python train.py --num_hidden_layers=13 --rope_theta=3270.0 --rope_fraction=1.0 --bias="none" --init_std_o=0.0 --learning_rate=0.00462 --lr_mult_qkv=0.5 --max_grad_norm=0.5 --schedule="wsd" --decay_fraction=0.925 --train_tokens=493100000 --max_steps=7525 --dataset="wikipedia_en"
Each number is 128 + 32 x the weight over its row's rms, rounded and kept within 0 to 255. Layers, rows and columns count from 0. The size above them is the row's rms in percent of the matrix's.

# layer 10 MLP gate, 704x256, rms 0.189, rows 22-38, columns 128-191
size [ 89  98  94  98 100 108 107  96 103  93 103 100 102 105 104 100 107]
[[128 169  90  93  88 110  78 119 155  77 100  95 156 147 110  89 122  77 142  93 163 118 134 137 103  95 130 130 122 189 150 161 132 117 116 147 170 115 172  79 130 157 102 124  42 106  72 100 161 138 118 139 144 131 132 172 127 134 109 180 122 126 100 112]
 [ 96 161 127  89 143 147 157  82  69 120 139 136   0  78 136 118 129 122 118 161 113  99 133  92 140 221 161 175 125 111  59 105 167  88 164 127 134 170 144 105 142  56 133 115 167  69  92 161 143 159 140 151 166 132  70 133 107 110 117 141 108 108 158 148]
 [ 83 134 102 125 168 140 127 123 137 167 151 152 120 140 132 173 170 108  67  61 150 140 135  94  99 121 185 140 149 123 104 166 158 170  84 138 106 119 155  75 111 115 105 129  76 116 124 116 103 120 181 176 175 108  92 125 119 135 120 172  92  98 118 113]
 [107 100 169 121 180 151 117 149 154 156 144 125  80 149 141 131 164 101 151  90 228 146 146 121  87  86  94 142 163 125 111 136  67 197 106 175 129 192 143  56 140 104 174 143 104 114 106 130 106 168 125 115  89 130 123  79 138 142 139 118 173 156 149  86]
 [162  73 128 165 102 161 155 190 121 103 107 196 145 111 162 124 140 167 121 153 183  81 142  42 122  84  88 182  71  76 131 162 107  75 105 122 137 110 147 109  96 134 106 112 106 135 172  90 181 119 159 140 165 132 131 140 146 120 118 148 138 150 136 119]
 [ 97 168  77  92 124 141  94 182 103  97 127  96 115 130  97 110 143 116 141 162 122 143 147 114 150 140 120 130 166 102 141  98 140  58 106  82 140 114 147  99 160 112  98 148 107  89  63 142 141 119 143  87 134 131 123 132 157 102 126 106 127 110 109  89]
 [ 99 115 154 169 111 119 133 138 129 170 104 160  99 200  90 109 146 130 138 147 160 187 170 111 152 177 123 110 137 105 175 172 150  55  74  73 106 151 148 114 157 189 146 140 148 175 175 150 183 105 159 123 137 117 155 197 177 135 145 169 184 117 127 127]
 [169 120 112  99 110 155 109 112  87  75 116 113 116 131 159 103  84 140 156 208 174 166  94 115  30 151 131 111 147 153  75  97 110 115 142 183  61  98 100 141 129  78 155 175 140 107 170 108 176 128 149 172 156 156 130 147 127  96 142 176 112 156 152 104]
 [141  93 109 114 185 137  99 109 215 146  79 172 135 116 134  42 160 133 182 159 112  95  97  79  89 142 155 160 188  51 115 153 138 113 131 185  82 131 120 173  81 122  92  99 136 146 190 145  98 142  94 123 149 129 149  89 140 119 145 100 157  78 110 154]
 [124 139 163 143 107 132 106 156 132 155 133 112 122 126 114 111 121  72 140  82 187 115 123 133 152 119  58 166 104 135 145 182 178 108 120 155 121 155 119 150 150 156 134 102 106  63 160  99  71 130  75 105 155 147 140  83  97 164 157 115 103 115  93 157]
 [138 167 112 106 132 147  83 149 148 156 149 123 158 126  85 171 165  99 123 112 122 165 102 112 159 195  78 173  71 124 105  75  85 114 107 134 147 137 154 130  71 125 135 157 135 120 107 132 129 157 132 168 135  79 133 117  85 188 159 115  62 148 148  89]
 [170  61  93  94  91 138 119 146  66 164 154 139 157 182 146 114 157 128 155  98 156 166 159 126 143 134 114 181 116 154 176 184 136 126 105 151 150  92 142  97 111 145  74 119 100 133 133 176 146 180  36 104 140 136 137 122 164 126 141 118 163 138 140  91]
 [111 137 138 149  72 107 114  97 159 119 120 107  33 151 133 145 125 114 131  94 171 152 104 110  84 122  86 104 144 144 144 140 168 155 136 158 121  88 160  57  24 111  71 129 117 109 104 142 122 105 175 149 147 161  96 128 137 125 164 118 155 114  62  96]
 [134 107 124 106  98  95  91 108 131 128 138  83 116 147  54 128 151 127  66  93 142 126 170 177 142 148 149 100 109 115 152 136  19 161  98  84  68 140 150 110 133 111 141  80 133 175  86 101 149 101 147  72  98 110 109  69 106 124 102  82 129 141 124 126]
 [166 128 107  57  89 101  81  76 161 156  88 189 160 119 153  78 106 112 142 123 140  96 155  95 152 112  96 154  53 106 143  98 153 156 111 107 137 103 151 154  89 135  99  85 133  65 129 164 112 106 113 130 132 111 159  76  53  57 131 146 165 115 139 134]
 [153 132 109 120 109 142 113 107 152 155 135 139 123 156 157 138 160  79 114 125  57  77  93 120 139 129  81 134 166 182 119 163 112 119 136  91 148 111 176  85 154 126 106 115 173 176 171 139 116  85 146 158 131  91 149 153 121 143 162 102 120 114 135 143]
 [129 136 193 124  85 112  45  82 109 140  88 125  82 154  97 155  71 120  97 145 117 104  96  97 161  73 140 138 134 129 119 116 121 146 150  60 127 106 130 169 114 151 145 135 153 144 179 128 178 112 137 157  97  43 106 134 123 140 180 112 146  95 101 132]]
# layer 10 MLP up, 704x256, rms 0.199, rows 22-37, columns 128-191
size [ 99  96  97 104  96 106 108  98 109  99  98  99 101  98 104 107]
[[147 140 150 120  97 153 139 105 139  70 116 129 167 140  77 112 134 171 123  71 108 112 158  86 114  30  76 134 105  95 125  98 144 193 144 120  95 102  91 128 102 137 118 197 162 157 157  75 122 106 170 167 154 143 151 133 128 122 194 110 152 118 155 113]
 [153 108 143 157 123 154 133 168 132 134 131 125  75  65  87 106 115 130 151 130 183 121 203 131 147 142 183  95 117 113 133 128 172 168 125 118 119 155 179 150  97 130 195  71 100  99 100 123 148 116  95 133 128 165 137 113 137 187 141 103 193 154 207 104]
 [131 169 110 158  86 145 137 156 111 164  59 125 169 155 103 124 145 156 140  94  70 111 124 171 115  87 152 142 138  92 100 144 143  91 115 155 184 162 118 115 121 128  86  96 138 111  73  57 123 174 118  98 181  64  98 111 152 142 115  62 143 167 141 126]
 [115 124  84 170 119 107 121  80 116 105 100 108 150  95  61  86  46 104 142 110 137 186  70 157 162 197 147 121 136 174 120 124 152 120 163 104 178  93 120 128 137 123 145  66 116 112 117 126  95 178  61 160 114 104 117 102 138 125 121 128  72 135 107  90]
 [142 150  95  86 141 122 122 128 162 176 174 147 121 160 141 179 101 159 149  99  78 172 148 156 100 114 172 134 115 164 112 136 110  51 122 136 194 142 112 177 120 202  59 135 184 132 136 124 129 131 101 166  97 133 142 145 138 181 179 170  96 126 124 127]
 [ 36  90 182 159 102 124  69 152 118 201 157 131 111 111  84 190 137 148 148 110 175 114  65 147 125 109 121 150 134 133 152 171 172 179  77  98 181 143 132 156 119 153 149 106 158 100 205 131  92 122  85 146 139 107 146 124 135 103 144  60  98 187 165 124]
 [ 74 135  76 148  81  96 146 110  79 119 125 206  84 141  90 121 171 116 146 115 127  93 177  99 165 102 124 147 165  96 147 145 176  90 108 142  82 108 115 130 120 150 118 181 120 158 129 148  99  95 172  77 125 126 129 134 127 166 165 138 147  86 117 100]
 [151 149  57 137 153 103  73 124 118 118 123 204 156 110 162 126 135 211 131 140  46 139 119 121  98 123 153 140 129  77  97 115 115 125 114  72 150 163 100 120 139 169 160 110 160 185 139 144 105 143 155 127 141  98  73  82 173 147 131 110 169 118 115 151]
 [137 152 110 161  39 106 132 141 165 162 116 106  91 124 117 150 133 127 133 118 127 143 135  89 113 113 122 105 141  91 115 100 134 102 147 106 154 164 137 176 156 135 120 159 141  95 163 111 145 148 155 116 139  75 112 141 151 155  91 164 139 136 100 109]
 [151 124 135 165 181 167 106 153 151 151 156 180 101  83 121 106 103 119 149  86  91  98 114 142  60 116 138 102  98 115 149 112 124 106 157 100 133 119 140 150  95 101 129 102 158 130 150 139 147 139 118 128 108  95 192  85 118 136 167 147 123 108 221  70]
 [145 161 173 124 141 130 135 151  99 146 157  91 184 118 111 136 106 125  97 109 120 152 178 124 159 210 127 122  82 154 148  90 106  89 178 142  95 173 140 182 133 101 158 150 105  57 133 123  90 144 167 133 143 147  59 166  94 105 144 119  95 128 164  99]
 [147 211 154 111 155 105 153  82  98 125 111 183 170  48 127 149 112 143 140  84 146 106 148 156 143 103 151  99 150 105 124 177 140 159 125  84 106  46 138 126 104 191 139 175  95 128 176 148 103 129 164 110 129 142 128 146 134 144 129 208 137 125 100 120]
 [169 159 188 154 179 150 109  91 111 126 207 146 135 179  77 132 166 188 112 181 118 150 178 167 157 185 160 145  98 127 120 154 160 168  73  94 105 176 156 129 201 155 137 107 201 112 134 129  76 106 104 142  55 139 182  75 147  81 139 111 125 137 101 159]
 [116  82 170 194 166  89 143 117  82  37 157  79 107  66 115 140  95 105 126 114 171 152 179 159  97 117 153 150 138 147 148 113 100 155 187 129 121 155 168 102 120 102 161 101 194 170 153 158 117 119 121 163  74  81 130 133 161 106 122 193 143 131  74 175]
 [169 168  95  98 120 129 191 163 129 141 121 134 136 156 125 100 137 111 119 147 170 167 138 194 157 118 123  73 151 148  78 166 146 180  89 188 119 122 137 134 118 142 107 106 122  82 155 115 144  82  98 130 147 170 124 141 130 160 129 145 131 153 194 104]
 [192 153 135 148 112 176 162 147 204 130 164  83 137 110 132 120 134 119 177 139 174 125 166  94 143 112 167 127  99  95 142 163 153 127  77 147  95 163 129 159 158 145 124 109 154 129 117 141 168 116 160 127 130  76 180 101 110 109 101 133 100 111 125 127]]
# layer 10 MLP down (transposed), 704x256, rms 0.196, rows 22-37, columns 128-191
size [ 99 104  97  97  98 107 109 106 108  97  99 102 108  93  97 107]
[[142 106  97 185 187 113 120 150 145 162 120 170 156 147 174 117 159  83 138 180 169 141  77 117 163 138 134 176 136  76 129 127 164 122 146 117 124 160  85 141 115 125  83 164 105 115 142 166  96 144  88  99 126 146 128 153 101 135 136 171 124 159 125 164]
 [142 118 162 134 101 170  77 134  92 145 125 157 128 143 110  91 172 110 146 130 136  99 148 123 107 188 172 148 114 108 128  97 161 119 135 120  98 154  72 134  88 132 146 122 108 131 113 164 107 136 114  58 157  93 130  74 178 126 102 131  65 157  73 146]
 [159 105 100 106 157 129  89  66 112 120 101 147 106 132 113 110  22 127 188 206 136 162 102 171 151 148 161 102 135 128 118  64 111  94 191  98 152  81  63 118 177 137 152 129  98 128 176  83  74 109 110 134 155 118 117  88 154  85 163 125 124 141 110 119]
 [141 127  99 174 107 133  72  92  74 167 112 183 139 105 116 101 112 104 151 144 146 118 139  88 123 125 135 150 144 216 151 116 173 105 102  64  90 170 135 132 120  86 134 142 134 102 139 136 102 107  63 200 179 102 119 142  99 143 113 132 129 190 127 107]
 [113 107  96 144 101 137 159 138 150 131 137 135 137 150 169 119 115  99 112 105 136 135 107 151 132 118 103 110 107 137  94  76  93 153 102 112 136 132  75 122 149 127 108 154  66 127 143 176 154 151 110 116 143 118 153 154 131 118 122 134  67 119 164 149]
 [132 102 133 121 189 154 149 152 104 166 119 104 121 117  78 139 153  87 127 101 166  92 164 131 124 166 136 121 146 134 161 184 112 106  76 160 152 124 121  80 115 116 137  47  95 157 194  72 110 120 114 176 108  83 158  87  85 178 115 120 109 103 147 136]
 [109 144 103 120 141 106  95 168 125 147 104 145 127 131 104 105 139 117 158 124 165  61 114 158 142 153 168  88 180 158 165  97  78 157 138 130 118  96  92  96 159 131 154 125 130 174 106  98 103 128 176 124 130 117 106 183 150 129 175 116 176  92 117  38]
 [ 89 120 111 139 136 127 100 152 128 165 154 140  63  51 166  54 153 157 118  59 154 131 113 126 123 139 114 127 130 115 126 101 115 163 104 135 139 101 191 123 114  92 134 175  87 119 209 111 157 130 130 122 110 160 106 108 137 143 141 153 136  54 203 139]
 [116 132 110 123 191 141 178  88 107 148 105 175 136 180 150  98 111 103 125 122 121 153 131 154 197 133 172 141 156 170 122 100  92 149 189 143 106 130 104  90 134  93 153 167 169  99 114 146 130 177 121 109 151 122 134 157 111  49 137 112 151 127 207 148]
 [112  73 133  90  18  93  77 127 125 106 125 112 133 177 155 164  71 125 155 165 169 116 117 161 163  78 183 125 146 116 119 111 139 127 128 177 154  81 163 128 177 153 143 102 129 110 126 158 139 107 151 130  96 161 112 144  91  89 183 121 145 151 134 107]
 [ 94 109 129  94 145 193  93 124  93 147  93 140 157 135 136 102 126 143  86 134 197  88 145 143 135  96 119 117 139 118 118 103 117  93 153 161 106 136 145 101 140  91 139 141 117 142 112 110  75 112 155 122 119 111 107 124  74 167 159 106 128 113  98 116]
 [ 63 142 156 132 112 137 157  96 135 146 108  88  90 150 160  99  94 106 154 119 168 179 137 111 165 142  80 105 116 218  59 160  92 138 138 112 135 124 141 146 140 185 146 209  91 111 141 131 135 143  62 134  80 184  64 120  85 146 139 122 162 134  98 185]
 [139  92 133 126 174 126 177 159 121  80  82 108 231 135 120 169 115 100 125 105 107 128 135 127 117 160 146 168  78 155 107 137 138  81 139 111 149 131  55 136 164 100 115 123 107 134 117  98 148 159 138  75 114  93 195 118 152 137 106 105 140 146 134 182]
 [102 118  82 149 148 124 200  95 149 131 151 122 114 113 123 187 123 130 129 108  60  83 164 117 120 143 152 123 120 117 149 154 128 114 161  95  72 124  95 116 118 111 128 146 177 119 150 118 174  86 137 215 149 173 149 146  84 155 101 149 142  99  92 105]
 [126 137 114 125 168 139  93 132 150  65 106 147 141 117 186 113 180 194  90 105 119 107 128 177 150 168  92 150 144 118 105 127 116 170  73 171 105 204  70 116 144 126 117 157 150 143  96  90 120 139 158 162 119 170  94  88 118 132 144 169 175  92 158 150]
 [ 93  97  95 190 116 147 133  79  56 117 149 170 118 136 126 129 147 107 138  83 175 103 143 146 114 121 105 150  67  94 170 111 154 126  84 156 118 132 130 148 137 165 130 134 141 124 196 114 107 170 110 105 114 118  88 137 123 126 153 138  60 112 176 119]]